{
  "num_hidden_layers": 10,
  "hidden_size": 448,
  "num_attention_heads": 7,
  "num_key_value_heads": 7,
  "head_dim": 64,
  "intermediate_size": 1792,
  "vocab_size": 32000,
  "hidden_act": "tanh_gelu",
  "norm": "rmsnorm",
  "norm_place": "pre",
  "norm_eps": 1e-06,
  "positions": "rope",
  "rope_theta": 10000.0,
  "rope_fraction": 1.0,
  "qk_norm": false,
  "attn_scale": 0.125,
  "bias": "none",
  "tie_word_embeddings": true,
  "parallel_block": false,
  "extras": ["capped logits"],
  "init": "uniform",
  "init_std_qkv": 0.0267,
  "init_std_o": 0.00596,
  "init_std_up": 0.0267,
  "init_std_down": 0.00298,
  "optimizer": "soap_variant",
  "learning_rate": 0.00311,
  "lr_mult_qkv": 0.4,
  "lr_mult_o": 1.22,
  "beta1": 0.95,
  "beta2": 0.99,
  "lr_head": 0.00898,
  "warmup_steps": 200,
  "schedule": "cos",
  "final_lr_fraction": 0.03,
  "batch_tokens": 131072,
  "max_seq_len": 1024,
  "doc_mask": false,
  "train_tokens": 414200000,
  "max_steps": 3161,
  "dataset": "wikipedia_en"
}
Each number is 128 + 24 x the weight over its row's rms, rounded and kept within 0 to 255. Layers, rows and columns count from 0. Numbers have three digits each. The size before them is the row's rms in percent of the matrix's.

# down: layer 2 MLP down (transposed), 1792x448, rms 0.0582, rows 1679-1791, columns 112-167
# up: layer 2 MLP up, 1792x448, rms 0.0694, rows 1680-1791, columns 112-167
down1679 103:053132155138130131125135132109099094147155108117129109118086146106131117150159131082124107137139134154134088159130152155125187124151166141181126098112155105118169125077
up1680 094:163127159105114154079146154167117093180134114153121104123091141166096091124141116112128146089172100100149113126121115104114157109132101153104172144125158141120141063145
down1680 103:135149154114079125134145146115148138115154133116162103169130124142126132136111103164121099156101115152189098099088126114152141116118146093141088156140103121157147114101
up1681 095:160121121135107178152131112126128146144134159097129152132096125121166103126129136132153106173157103106113141135123140120100152136168115121110133099146124144100132099122
down1681 100:172116150102123136126130137125147149115144128122172127099143149126162109158156152091191143114133145079132140113111101126129124119174074103129087150150162129143130105110
up1682 097:130149135163088117104110091097145115078148146182133139162106105160154162105138086170141115093108111153134133114147105143132130142137146101083099132159128140159132155094
down1682 099:145147141147105142171143146097147174129111160114112162140166121106131112162123091173118138145126143115157146153136093105117113104116123136128091113154151157079143128147
up1683 103:145118086123115108131115144109085105090128132173130150142176135118130122117125143126095092154143123122046112133130118159175083132169102114132172121095125166152120140167
down1683 102:167093123117134115134099131143132077110129155136126158113138096118154120125115147082135141135160131118117139145079136122153106126120110135174095142164159178102141125112
up1684 104:136147141099113126100138115149181142088150106101181090139103126077149109137142141107158103090096112077095172128129122145141124152160081157116107138120131116120152132106
down1684 100:171122092143118136104148129168119090133124096156070138158136112178133144084106164088141149140124131108150142143155071099110177103121150148124115091122112118117107149108
up1685 100:154091129166121132099101137083158156129162115149143125102113199164136136168111126122143107162142153139098122144116158156089149117123119164114161078134123169108153158137
down1685 101:156114123115113140134115107144101122162133142167133158185145138121116127138159139123069100144118123113130136149114099127128101181118143110143137141195142165128109132150
up1686 094:132136135128159136190115171151094145145084128076127137160138153157077110139123131120130099118139115136095096119132142116163113104112130113122119120126120122131079099144
down1686 098:166123159162148158126154112126130120142119118180148179144133119127139089112157143113141097092113106112115062098138144138116139160146133096104160116149114144121110150141
up1687 095:144121063095080136149131141147140148097106121144093142087166127141137141169158108099133102111148126153142124117137177142098113116134111116137144150138109152142104100150
down1687 101:105105132128139100154169113169112117123147171091126078133164108144108119113107150132147168116133104134113104135140165148083100119129102118161093160160147143100133128104
up1688 100:091158116164134099154096157086137078132113148163107132124134113129109134113133146161073159210107090124125075102157157119127128075093112125145140130104135124098173099157
down1688 102:109163174111180161144141145143140173172080122128123128119106107131153155108131113123148121184159105085131090116107141127108090095100120138128065091127136182127141118114
up1689 108:133110133149101124175142178104131109094125133125201129150128084135165152131146162097086161176108166103134173136082117120108089108134144131120069103120114154141130103116
down1689 111:108117117100115170165142089163117148147113134076132144097122153138130078160097126150104160069086142113142167156172199107151107105127132116146165092111138123092154121132
up1690 105:136136138146092113130131176143136078101124087157150151125112112126115113088129144107134131113124169129143134102165130092151142109134158116108124151148102148093119098127
down1690 093:136140177150138150128108157107109104144115134113095105147136107124147143136146092155136076165108153153125098136117142148127146088139131150125134174124093101145105161143
up1691 097:175103113147119097121088132107121112123090115141138141166104177144100117109143117154116108076131108171155112163154126146170171155104139164121111131097116105126098090136
down1691 102:162151111097156150115134161155124127143112151128127139170109139101106090155132108133123153088113092130166138171138118140124144105109159153098107142121150100138135120103
up1692 098:109125121116175111139135090111117143109129135104108139087149129127175163120126127129159142146124156127151095159109102129095087116101156138114139143138148118112094121117
down1692 106:109093128120134115185129151097089148122104125126131092155122125137119140168138130149126098088093097139090136140133193115112146121111128124119176168103148108135162105130
up1693 093:179100159143104145112117143165129154134126129110133133090147129141146128143123128104176095135152067113193119094143102107130146095137130153111123129107104131137121084159
down1693 096:128092110134140138164071113151147101110120130095146145126111143112131119114147095085108144154127142117103146098132124164151094107120160130124179114112126104121121110095
up1694 092:114104086128133109136149131168138083141105110127091083148123149105083176131114165138162123108149157139146135112144121137124125124171128144132143130167151111101118151103
down1694 095:133133100140083175136137094177163128102142076144151144151120139149103079133127148102119097132154168157159147157098127148128159153144129100112137120131158131144114111148
up1695 112:138111129170141101159130118094166153114122134159124079124110117126104133100113147141170144182171156126107171149117154164132122102142105127084094099117131129123120119117
down1695 084:125092158159112118149137157139109117173137132174132139132111167122125109136098135123156137155142120156149104111126127118100137126151131078108127101130102107084113117133
up1696 091:121143118126134126133166134104108149130134127121093126157171157110118111127082130121089152109149159126179147123113141110086124153147149143141127099100131171129139127125
down1696 098:117119139091163154130137112099126101157114114138098100093130105111127140170110168133125119134121152105110156116106153126154099116089124128141143132145158129136123136130
up1697 094:127110165096132104175172158147129138180122136142144137132178114123147147095131109139118145119129130170133113168106145109139117163130150095127159145147170112132109124088
down1697 096:138131151133103128157098148124117103084166105124149155170122086100130154149112119076118130117127115114152148088165158094143140068173145104187117119100106128143155112124
up1698 096:119183098105128162116153109132130135142145103144166128124161115113107149138127116157129087134080152111094112114129143123130142123155121147126170144155152144150125163133
down1698 097:163124127140119116159095106134156095128108117109148110179151140123115169118154121123098144095105145109130092102123116120129075124145090162121157131085066143140116110134
up1699 095:131139154139163088154103117134152129146104132095123118138121098139131093100161076143132173133069115109116118089170118127124104139139140104095112086153155102139113131134
down1699 097:119114092119150108137122135155111165124151114099131101093112120116136155135133158152132172110121139127136136137167119148146099094123152148105110147138135103124140111145
up1700 102:104126157150115126110168091115153145142193110143123120167098140118141168128102107113146137149115117102116130140095098096092071134152129113122143144102091127129145135093
down1700 103:120140133115155130139101150107113189118155098112151147077129116116169167139105124123165108123095109151094144120128162147164123133127134129135151127091103127105109116086
up1701 101:111096124095108123103120110143159116132161104097158090127143140185130115129108138139088112157083141106127173119132103161104104162140145088145109130121103153170149117123
down1701 099:111080150137107103136151131130141123136149143112144127161114141144130134136128129158105168136098135097110140143140131126102144130116120062142112104133132144127122109093
up1702 103:137135092137155121116108129098094139142091197140119109119137108130171131148122142163168136149138119138158073125115131117137155114127071140113146112109155085138134116157
down1702 094:127152141109141119112169092122130156110122134117133164152103143162143117142142144101121133094125125156111148125123085141132139136158160139137112116157109091115113128135
up1703 106:147098134134145187146062157092142099135132145122140121118115080104163131142138109096119139133114168133102146133143133117093122149150133126142106144121142137152191129146
down1703 104:107123086142121166110129119101107130125159168154142143125118162076145134128083101145166100130123129138128108132093136161154119182092067156114161135158128158164119138161
up1704 097:141155095140123114102172107113138143129122114098154130139140146141144135131079133106118112159128172150144073123094083122132131138129121078150112145142118117127128127105
down1704 096:142105132105131135180154126124138118083107116124133132144117134113127115114119173120171102138141114132126124116128165126142152095167135140110100166104169129120146118136
up1705 095:128098103088095122141136081124117158125090115141123145103143127148156100128104155135133102095122168111140152086055114080121151147154115138181140098127106140148156095165
down1705 103:133133115145166124163153167153137127105131152161132148152113138128145176137115151142134109181140125160123097147139113096128127115077097178126114101151151164132103121152
up1706 098:124157114106162158151109107139135135137142138138101167096120154091093097126154090088151139146124094134139144152114072096107111157169095114107111176126156135110123157114
down1706 101:112092181087150149155122111085142083144169127127135144145115125148152115146112083183067141133171158133133123100131154098107145114174108119171141143109108103131121084135
up1707 088:125169118125079106140120131116129127120132153109127117144137135108088150122117132092162161136150143112139176119100060096158134125142178146116127096140129142098122132100
down1707 100:152106125176122165138130147125172087155080139125157147135126131134132137145127154116159167168143167155148108151134154128094109172127137142131161126089127116146099140180
up1708 102:107147110138167119159114134166126113123087147087092131126146138125109137120062127125161147120145125162150116116092150123126115137129105108118154151151066152160103114089
down1708 102:137142097169109115129105111099169162100115123142120134103127124151136146120136127084137108142125120121131079118105105116125178115132124158133147127130151121155114097161
up1709 100:093124129170144125143108174145112132082113117139135086095120122138115094135135123135105141162148127131102117139130129125122094132131096104150119131116139107155092160101
down1709 094:147144112098106163095143107129118106151127117173139126120104071143107128145162148091122145115115159087152145103133101167125149122092154143138108177158134137102108113139
up1710 106:107123135168109167130143155126130106137159116151119148147121126071117139120129152106189158106118086121113126135107111157172104149120105140177118072161127163134124129109
down1710 108:137162135137195122135119149138105100098139109114131110141154147152096145137148132127111090154117172125105113137121117153090158150145133157154104122154108151118111155120
up1711 097:151125133120123132129110103129116127135138115096125111164109102134133084149145123169106133135073190129121122104129110125105141152111113152140114148122155102179095117106
down1711 096:154105100112079085109153141115168120098118152135146149127135149119155110165138131120145109175140094098109143150125154152129112145131122110082144145118133115112120119139
up1712 097:126101138142120123080127169034123128131116131101142115133149119151168133138099105131133111131156074125064151090120170114144102127110125129126172143104126137123144123122
down1712 091:133127106140152131111136124131178130132095111138126159117137096146133133184160110097080157119116133095109143091130140112096172102125139128087115100130064094121085147128
up1713 097:133103136118141131132152169100139113154143128126117124084124165127132117090096117132128095148153169133122112064109139098132121098130141105153160130076133160149130101118
down1713 103:133089178125130142115130113156128138111119141144127103082105131138115129129171124125104133153113103098168122134133126078117158108124137106125076155134115149103119147119
up1714 100:112184147126129123102155089119132103127144115095165146159135115130105129093089140156121107149171108120087136121129145104118166087142116139143151096106161129147144115164
down1714 102:135138125105141138103133108133150116179145146133147097125112110125122160128117103163158131114130146143119134113103086149092127148134130163142113160143152152166128092150
up1715 094:095190120156084155101082104081144112118170132086119117149168122107130126111186149142117127087149120089074081127120108091137127159152156147136120102126124143105138141156
down1715 097:124125133132121098147144130131121145162119116101141111162161137119154093107112162096147146075170152097081158104133177136063134135158111145105136102133128066134101148140
up1716 098:107117151160126125080140169129110107085161081123100114106135131153121142119116109141113101170176130135137071165129094169150135128150119181139119135128102083103156136127
down1716 101:129146082130133131123123077182162116154115122129121124139114153096155105127178144141195134124146119148152171120087128117140100127143115113066127132129100143153126126183
up1717 091:110134152172111120146094139130082082124151125106131168156147153117120139090121169146151127120150135156117180115162106161166129161105064132139127117151103189142134113106
down1717 101:132115137112121109100171108111167137142106105175163162146118152112127177138153127117157162112129119135127131149120132118171098099148084130122099181126120163058122158129
up1718 095:100080117107118107165117123148125117150132093122128129129125138133112139090127116167128127152128127133160106074155115111083092173141118110117111120120128156132108103129
down1718 092:145083126148133135141208122110125141154136153092124108113122133120116150106126115106157145144163080158136097104151136079108151134157059145155155141123112133148179128112
up1719 094:166118083131154141122088120115123136105140097150108110124153089138119114152080121104149162122133098095112135124180085111097166188152092160149128109126105114123195113089
down1719 098:145133120110167129091137168116117149133127147172108092096137131129130160075151152101057140076136111123122130165131107156075114128129168124152106156144154127112123139152
up1720 094:140123153120124121157136132113147131127087091035127176124136189111107156145135142144111125128153127125137082167143114132138105123081110124131061094121069148129093099122
down1720 096:137106134114096155172101146116106145105118171145115141108106107120133139096131177152174140113077149161130153150148148106073122127172112135119138135119152140120143181090
up1721 097:170110126139120155136122116140132155130159112074108165120082127156121091132153121153123121116135163114096131080146110132067117106145081173124109134128141140116089101079
down1721 100:104116169119115146133146150109131093142161100051124123102168109134171156103142140072122095134144110123129166110167093156127115143113114105109145139128117108160125125158
up1722 092:136115126157114117121130129162115146144123150111147122146145161162107148119088119153165150132170130106146097115107173086158114112103117102129157137123134131107120124121
down1722 095:124119181169105121139121141089139163116120131119094139104138124114134118133121148094147121118144107152119123184100130199082121173146112132151101126100142179123140106084
up1723 100:131184119082105133127130120150114154084137157151149173178148164129152127102121109099136154137166132113130145130082120167124141143126095117163126101143143131118153139120
down1723 097:092120128107137107112135135153171103136123123098128133100144149132151094118114100110159109122099129133158117127111128140134148145102137166093118188123121083115126115142
up1724 100:131122138092132162121118098136128153181098090141107131115123155188141133167120129172106111183109179109097146134130120087120164101141109102116137170117133143181146139134
down1724 098:109112107115100107142204085119099162124137142141066141083153121111117141090117111148200144094148118105110147136130118129098121131119146157125163097133209108120144157136
up1725 100:151097106122133123149079140099107122113173120095131129118124154108098148174118130122156142078130107118099157136102155128158115144091070085155133132120146118071106134135
down1725 103:095115122130128123130123109109098100104135151148112106146088121179164159127151153108152170098105124147108172115148156130129096126129149125118126124120109109166101157138
up1726 091:141138129132092131142114123144128105124143088128112121142133146110124120153139150129147111126205089137098076160101105136134117124151142133102131135126108146122113154099
down1726 099:143125119133099148120122111088157098126126108166135161098109135130138108141113076152096154117130090116130130132145060134060175123140145132148091113168139121139127170063
up1727 103:118131179125126125094144102094103128168104131130109121125124140086134084137115138121134085147160128117143128141150105145125164140160113128112118137164161120134134123143
down1727 101:158174151129129131138123095144116136138135103121122120085144145111175100096116124140140154184170085083134109130135115137122091069136116121130150151131124088135149150130
up1728 098:138134137108115103177129126133137146111118136088099124077087134149149124151113098181145089116185119118120138128110086148123109099139172161128129157136119147137134125147
down1728 104:129145115108153127137089163153126106120145051094117118123137123123184137084129118090128092127117107122092133129092118111119093095127099150138110114116123179127131120120
up1729 104:093142110127163152091076134149132145084132124092180147096106114157133153156113137096135108116142135159139102102102154086182127136156165140118133121103156105152138127113
down1729 101:130092143107157113096099100110129111088088142143117126154142116134116170067144087123115112123117117124193139111140131137129111139172138121123129149121149131130109100166
up1730 098:152129127119164117140111107103102123130087114112076137107139140124098119103158188135089135103126155140100128157111135148137073148124122126069152143148111088150083146147
down1730 103:132145137081135128145133097139120142175159059098155136134134117133153132131134133104146128152132123127141114097136161127126123115125139156125157118117127153120114103101
up1731 107:120109134138127112130157090141124142135101106124178140138151124079150158120109131150167138103063135073122089080122139111148135102163148120137097133102129159077171112155
down1731 101:159160122182126147085099084164102177102117164123118160119126145131093129124126098132134106102159155123122139125144095136111105121102143143104119091154125100152098132126
up1732 088:161160140135140096117177110081149131131070130139112132117123156126130099092147161157118087102131149092153150104103108168147143114122145132128074108131113130114103118159
down1732 098:087108115107143131113106141150085131103118097098155143138108123131131095131104130117143144141160124150126150109113143117095098103154133195123153132092114141103172138087
up1733 086:132099143149145139151111120135166103140164135114114118081095150149115171123114158119169108071124108115091166152138121096095144106095162118102131142160122094116095130077
down1733 094:114146116104101112119072152127091116113126105113155154133146120119112137123136151115105106138186156111075116114123138145162101145128100125198085136100125098177190114125
up1734 100:170144163113092114147140079117112110099076112153110137135138135173141134126119112119089142132104107128117129134084142140137165155103156102068134166108111119122160155094
down1734 094:130110169123115118159120154141107160115130122156119132125115121103136118162135146130140174115132153103119140130122166156152100152101127148154095151115157132126095144172
up1735 103:150151094129139129158178149102093139153151142129158127136175146134083153121135113156154103156159150124147102123113108140177156150117149114129152130138107163144128162110
down1735 105:154090127141073155069212073107105128150095078168171139133081138112127091119126116148126161151114120100163144093133142104099128145099149140142094132095112108129129146139
up1736 098:093145119148117104121110148167105097131078133118110138141138106154110106097094114103149136119164129125135150148146149149179108156136132138141112121124095083124164118141
down1736 094:157154152136128118173129107168139140131140141121099130107152164104175169130102142148161129103104172164129108151094119156110182115119130089089143128130091155120133120130
up1737 104:124118150129119134135147142146111121105128098163175123121105108117140111159135105147113121132107126155123127149131108132122142087146110121125141102106113135144134127148
down1737 095:095147125175126155101167095150159126130136157148106096091124106170140144144161122109119114160129115123129081166139103128100145149140135158117133160125139119084142119143
up1738 107:138107122109116145086123120116136128103129114138133089065117154125124113133189128127132129143171138120122108121165063153145132129113126130109147142144127135095147162146
down1738 106:138147132151129088103145141144166138104128134139133095144120114070126131129119162135147140093067138131123141137112138101112142098125164182096130125122146158133097143109
up1739 102:124127106109142121116110157118125161160125120128145135114104122098129151148110108115136132131166102128119102180144116125099148107137153105127095092144123087065119105112
down1739 098:150121113113124101119140131111119137128074130137106153153159144165152112048097154134098167140169164143142158106144118125104121134143096155125125118120113149142112068135
up1740 104:145126140131135153146132130109147120128140130133125131196135141102118123154082155142134156152118120096099091118150100156174111142087181067151099138132133158093183069111
down1740 098:134148123138175116097104137146140115131133124165140135154145100097123142119109124121080124166139134109107155135151150152133114107118104147135078103092133140122138125126
up1741 102:084149130154137132096115121124162120137099147096153130084139085151156124117138096114155148103136164083123121091139103119185116126106127115132083145101133089162108114155
down1741 100:135106122102112111135158140108152145101112102131098107090115147108115125136155115123124075123145113124120099130130112095102102115113132123101172139151072126119143146120
up1742 095:122145135114162156156115130134107123104165110128122108145130122149123098113176137152164137126107156131114155133115173109115114157155148156153090125106140137176173104098
down1742 101:120121091076124124139157094103136107070145150146117160140114146137136185100130108148084123153122116111094151134154090110095141146109157102116116127116129169099099117144
up1743 106:113144104104148125127096124149139147127106105168109120123120140092100144165126148124122126123117160123149126149119141110079146155149132139128144101125105119129099167088
down1743 101:126163106138127103100136134115115114171129127120118175159107141114095158178143125098113120153113151088083178117144117129122164111089136070117108090082158133115111112137
up1744 101:139115100105109098118093153159101159102120165104155145115136110132134125141124143149120126119122160134109128152098103165123145123082141150110147101108120121108103098148
down1744 098:132094144085116110113155120156132099150117100169112134137144145131139142105174101093149096120126102086090152129142102132180081135172151114181113120157163140173153102118
up1745 094:146105135132141080138131152116135164108166166077135099121159089135162147143105113152161103125128142126143152128108136116107134137137122104158132167122115160168107114157
down1745 104:131114123125146106115142112117123141099124189144131132074146110104095126103166134126102095138145120130095142111154111124121128137094162134130136132102152170087131096147
up1746 105:132121156105085169128137127099138094102136127098090126069167143111079130118165163140131127159140093091120148141131139124123156129103112132164179120121159098119122092116
down1746 108:156138103119148139122141117157143113091137131118083118078137091108078160147127140145120110136142122134056121156178118143118146131108124088134131103152122133143128145148
up1747 110:116091131119140152147150123137110114094135107163142143124133129152105112119112092111103192151103143120104094172137167094126109111132133110164092123159167129119146148117
down1747 091:163143178153120133169142107107132128158149150162092132099152167093121114076108137114180172076127139102193147112092157101149124130152099118094157067150133132101110146146
up1748 098:146166155128130116112126096141116110125121119149116138168119148113132120135113101111133100164111144099141124096098084119125101120108110072119120137088108111053162131098
down1748 094:099111125141138153199152144098122145155116093142168096127130104147099137112132119120185182122147157113164169099150137136090160126188113143139180115156121131109150104126
up1749 091:139138095128109097144123101151091102120163148111163166106101154115140176145118123138152143119109123121144145126118171084085111137130099110156125163091127158154082138104
down1749 094:146137096113080153132138111138146105131097106116102144120152074076121127165126128125118133154128101148120136182138102139142137107108096154136179157141147180100096161118
up1750 092:115122123112125092132114112104141147126111162137115128109079116146112085128159151104152119124187098148111135121104097146173140117139155126151171113119120113120118139107
down1750 100:152181135145117094108163121126130127092124078136128126105175120147117128143104110142135116165154123131132111106146129165137136123123146130107160149121150128138112144111
up1751 102:126175128179148092089141151158108094089113126122115137115147118129126113152137144169141131130112153116126169086148135120114151135139113189093101139104117117137136175113
down1751 098:164137121187130128142152146133167121148120163109126118128104102121149132138117146120117157117113072159118129153160110133181128132079152104092107137135126135144141091127
up1752 093:115130103132163162138120106150143134137104110084129123126081109143093130161109132133140098134105133106117109121141100129163078130143097131152146119141116132104141125125
down1752 102:118125120117116106108132138124165112130142188134105104143140177081113120119118149131136094140172189120093108126157153145109126135134180114129137146105109148145108126173
up1753 105:144092110171125109099095150134197146123137137170117113117172089177118106146119125165142143158144141114126146097123145152105189142110120136123133125126136155155092152106
down1753 107:141124156099165151111140125124141117126150122077115100118125145127115159107132152134085125155107138157128098113149111111132088190152080157106075152100133125140133124109
up1754 105:141097101108109134119151152112124114160107094138127143113149167164174123133177137173109133145114114093132147104135107117077169098174111102143123125135109148131142128165
down1754 105:131103106119085127120131146110111102096151103119130163100147133134169130125111122117099130128118118126129177111170132146123126118096172132139125098174117111079123122133
up1755 101:130087116120112113081082090118136115111130132092150154126098115159172133171141103114118110135133114114144116136104169127086133101124126118073112117144084108130106147132
down1755 102:062125122132116161144141139147149158114142143160145117102146107144111167145132125101112149084147148126140150135115087150133123102131129132101128110134160110155111117126
up1756 112:078098113167115201126138129148106116109138118099130127115144091095172116070098119136148123148102105159163152149144134105154129108130135093136125134186098114081111122114
down1756 111:140125116116124094152156144146107160180158138133125140180163127145149123147142128142149125096119075168133172159137062137116174142116114135140132154110116116147125095168
up1757 109:131114164148086172151125173146127126110186112122046134160141149108133126123184120147082113168161106166129131170124162162103122082127146121141133126159125195126170087154
down1757 102:158094118089195089151162091136109128108147108119085128131076168098115070128148110145119129141107141068132079142097152100136154133120147072123122165136130070145111124127
up1758 088:161108141150099134120119158127095115158120142119148098167127131111096105117124151149146110092108107113157136103141129143120173131102101117131147125142153115144164182146
down1758 099:127159128159083137111107139149141150144092082107151119170134142084130110104095128133156140131151149163140132090156143134157158118093122146177101119146100141138141118098
up1759 093:133129191154141130124124126112088114122096161095114128095144161127108131080155127158128140123072150143127128095130112124120119173135125135116104159162140142096169135175
down1759 100:140153108116120117159173171113117161157193175089089119114162124127145091139105122108099106104117099131091115143105134109178141105076153136145181149113074079119148159133
up1760 097:149099075145091113135125110136103062133101151151127168118134150137081114146086140146164176097141150092150051152133119100168142131108093095146100119077098132116129134124
down1760 102:146126129152112129123119115129120104124099142137133122110156122160109165128125087145108109145068137133121117139143114112154089137088083120127140154144142126152127176125
up1761 092:154081136163144094147118124094130117088107114137148143107153101145116111106117109156164100089118090160097115179124131097095153150161148161142117113127132138126118111084
down1761 099:121151120143152116105073124140102131137083143177154132092134143124134111074135071133125147150128100097110145105136135099120098152116170163140121153147147110115149111097
up1762 104:101134134132098086145180168120136133120130122180101143105131138144099156121159124145098129116126116142110130118148154119118117159109212118134160133098097153122131141117
down1762 100:080164144123120133172157131168122177107141144079136081106120120144143154134155167130171143129125124147165179162122059125105119135121107151080153173134140105124157135097
up1763 103:108140127132119129136132108105128143115127113112136154125093107111138132136139146172159147108174126164148155155074134119108150154134153105122135136154108108117117172117
down1763 108:171138144115175120101099114146096102105128110117090111140137098111166130131106114151121080128107101162101149093147166078152111093134123140133109134142161126133151129098
up1764 094:134148141150155135123139109110135148201125101108160135157172137117141114131118148150110131089139147122150079117149112135100139112117155128115128120128126104084135149091
down1764 100:116136117123106122132124119125119132090143157164128133101149087148169100098176143137185127127158138101142106159133158092130167087099133110156110170132126134138126143152
up1765 112:142185115155126112160173113148144122096104100132151156169073134121120170089157105139145142082187130135132154119125164180126099123112080119136111103163123161108095138134
down1765 086:136090102132078116153124120138119174130175163090141109123144135192145151124166110153140119095150087123146122120109120113118133153129120153082155118158160140124083106143
up1766 102:092140112066157106155115165145136104125122145123145131173112114115095103126131067115136089122132155127155088136139164163055110110151157151144131137170096152146140123148
down1766 107:129180136120090110133070153133127109094095085123139139152129115112103114118087152100124141153128166101115126098117099142170148109136101121125141109073152116101136149109
up1767 080:103098114116109140135120147117127092080187107111144126113156088155097142125155123139155124159110118133137172131116159139105100121095108125161119092164139148129093162082
down1767 092:113117157155146146102143149146125080154119133159103121138119151162122156095126102115130159156095105128105127139122143116086154112083145089107094143113112140139136174100
up1768 095:134119131173159117102127174122132144115108117148124052100143106077106122154150131102152106097149111133147108105095120096083118122160153155141146131082131151153125127127
down1768 102:149183154156137180156108144133137110139100130147141155168144138152110140088076147089090130119153130130120157185150162136158119182124111131141100116151078105074096123144
up1769 102:118125135086096093122109096128135121138150107110152155071101128161147127148108106125172142159164151123103139062115111127139155136142123072146150119112149106126136150162
down1769 101:120124144107135122135138147149141127114130102160088142108140126121167169103122149113169131132113130108103173138110091107104127102138129143107064123128151138166098112156
up1770 098:114137115133098142103114149136122099126149111125111113152134090168105143128135157138119112187153109125110125117124088113141127136150114153129120131196101155147128103107
down1770 096:150087110141125132123160149109146178143069146093133123163092159103139134129131115105140131107122114086174139155163087127098122080143123113113114139129123096060112137137
up1771 101:107155127156119152109120200125153178178124109101102160096057135092144111141124125166121100088153124135105128159123121121144116107108186155159118103119087183136137119105
down1771 100:151117145139127124126159143121123100169134123207122121121093128123167125147108144097083167145094099085134129151056117145123125148141148146102109135118147128128146146170
up1772 095:120140136144092127133097147139152125098131152139112066165179131113089179161103119131147115165113126090155125090144152123121112146152102106108177132110106149107144134095
down1772 089:113111149147105124097171107166101161122162113162141130135101140137100118137100172106148172099110182092122129185149151111141112184148096110105141086139142148128123117138
up1773 108:126134125117098146114116177075123092093127135135150113132079172147120154110138109153114112129103137105118138098171109175135102112121115166117136145160123163153160097141
down1773 091:158100137127106137157106142169093120156144088165138121118117141092157142114147107114109090176149161116094142108121112124124107103146130137151131128161111131147129083151
up1774 102:141121162130115124101115127087151086155167148165159096126102126128107162148137088100134116107150108127093131158157120143158084087104109091128134114107158123156110109104
down1774 098:143090115143185126167121138121101134165099138135131134123142121155187141075111115136189130152137109140138100140157107114158152107132138161115116113113081178123110128168
up1775 097:150140142181149173145125059129104094102140083106127117097081090104104141134121150114115121099101141151119126097108135149155165127104159115133155131131118161042131167141
down1775 098:144112131139133103129132153170149117088146098135114117122101130134155114121101124152102118117088099128052159167149152114110128133124123122129123070119150195180103132135
up1776 084:162111112143158134153067109119117137162133125125126135109189145104090123145132157122121141133115112141150109115057144162149129101140117142106117111137102108093157100152
down1776 101:071107133159122113111114128093128110099162138139116149120096144148149118153111141110126094182097122160119168104097142128127161091132146139139123152148115107138143128103
up1777 100:141109119175114108113128119176100087129116114135152127107104124114159111118119104127133133104130104169076181134089086132095169137165091128097118094122115131128106142073
down1777 103:161144114111152132138106102112075167137130094159113151163141129109140105064128106126104138129107150129108157140128084115087100117168078163148115096138130120116139138145
up1778 108:115148111135092152110125085159113084101121167175105136113132124089136126152065123130204130110121151150169148104115159135148107143133149118145150124106112112148140119100
down1778 108:120116144098128155122094113100131110110123152134111090099100143146128089133103139093099152120126111140061114128146123149128117118109145117173118134155095149139117123138
up1779 093:133153128155145138143106113162095090150085075145080071164126099121113123148084173178118101119098153122134142117170138146136154143147112157129121161127117103080148163186
down1779 098:147137159135129143134168142098155140113139094124150192114136128081092156105120099120102140177115139124133122087136139123090095124120138136154100141143076121123141094069
up1780 095:133178138187134109109100070142122108125120176121162097123157166110125118120080103102145107131137149176088122133131133130170139163178093075137118133066140108174155180157
down1780 097:132151120117139107131126170157166089118115116133131147134124117099143133120084094092096143151117060108091145091128140125109109134086156127095132106181121136105174114112
up1781 098:093100168108089115150149129126089150138097123140053106152192151142168188102111095169101117117127101138112164125135135153137136123160125129120132122116089150173141138147
down1781 110:082186160113123093075127150051119126144077151139096098127124143106187161104112118116116104110099117108148113119123143146154079073119145151135114142090114145103087136152
up1782 099:142075166122137167128125134093149100144158140128133171116104125130173133131148167117130143128103111114139139141112119177145150125094091143128086134075179089103141135118
down1782 097:151147137149125120137151151129182120107110117126105149083148075179073127116134134102157173124129116078189147100114143134175144135137139127103157130118121103069108162133
up1783 092:130163117138182135075162137137112095104149105166130103151125094111148134105111137156127121145101157089153187112116142140119121128168142135170109097121169111118114095127
down1783 095:136121127151146138169129094114154135105152166119116104117106141148154068129182133144117140149109117100174102163106064147088127121113104124072141119138118158128086123109
up1784 092:187154080180148154106116156149128126136148120152141094142145132162126143124104126155063092118168125114108126148142143122157101118143146150108099108123161115154116135118
down1784 092:065115148076118145142170155089119091129152122131103171130116098104082134085145082143115115108119148117105154129101131102104132146123146139131119152150116153119098120157
up1785 102:139119102143119111137114168179114140088157152144122111069090116149153176146178112107153129126107104079087170104127117147160110153075132117143151095122115085161099136138
down1785 098:140169151141123156128153104098102142150127138133090133138125132139154140156139144118101132116127124107141161106114088114145137137154114147126167127133073083088140124099
up1786 097:147104139170103148147081129157160129129131130125097111118140146126151136131108131179109122098126098180117143153082166161110140122146157138093152098107142085132132142124
down1786 095:114150129113185133140130119145115122106107111135122118126092134096174149125088081119104157130110098136136118101111100113169132151128178119141119137117127111170153161102
up1787 101:043164139124112087138136144108119164144140071133082114093131149099101146144109122138133142109131119116132127077142101125146145144149142132136122128112099111119115140084
down1787 104:121129128103172145107085155095098160126143117108130093115168134070103127078151161112172093165118145127076164115136119136149144131171133182117145103128102148145123115118
up1788 099:120101103073104135149167135127125179123145148112097135169140099110080146131153142139147128151158093142082101107134133103090097116142119126123107173153138103114120122146
down1788 098:156118159132159113164084127123105085134094146159127136127135108182119098118124114156117157106126150136132135118137106125118147082149111131114123157126119138127127165109
up1789 106:097088155171106127072107128108125125119101138138156163092135104121088095124127149137140104107075130065118139185159161155090104142116145141150167136078128140142113170152
down1789 107:122131134151144093144094113123123142116114145145150155115121127126126147144124184093112108123163136129138103134124188140099135120146165133137120137124098080086124147094
up1790 096:150130130137150136137121122090143137145146111070160153142142124161168138124131154132104122167122106128142094160128126121144102124165100104146147096114138116110164133087
down1790 099:129100123149102162081104101125113124149128171136130150144123138117154085109103144085163136125128156113112127122096151132126145118157119157111115095073143128076117130135
up1791 099:126119095120109185126146156190124150127156156080114113115141118105150135096140113129152181123105161108136143191091132111158157137151103177126137147110127104130151134182
down1791 107:089098131114091123132128127117112130076103140117126137168117096128109139122104124107101142109141128181163102121152145084130154107116155166126136119142151119125120138105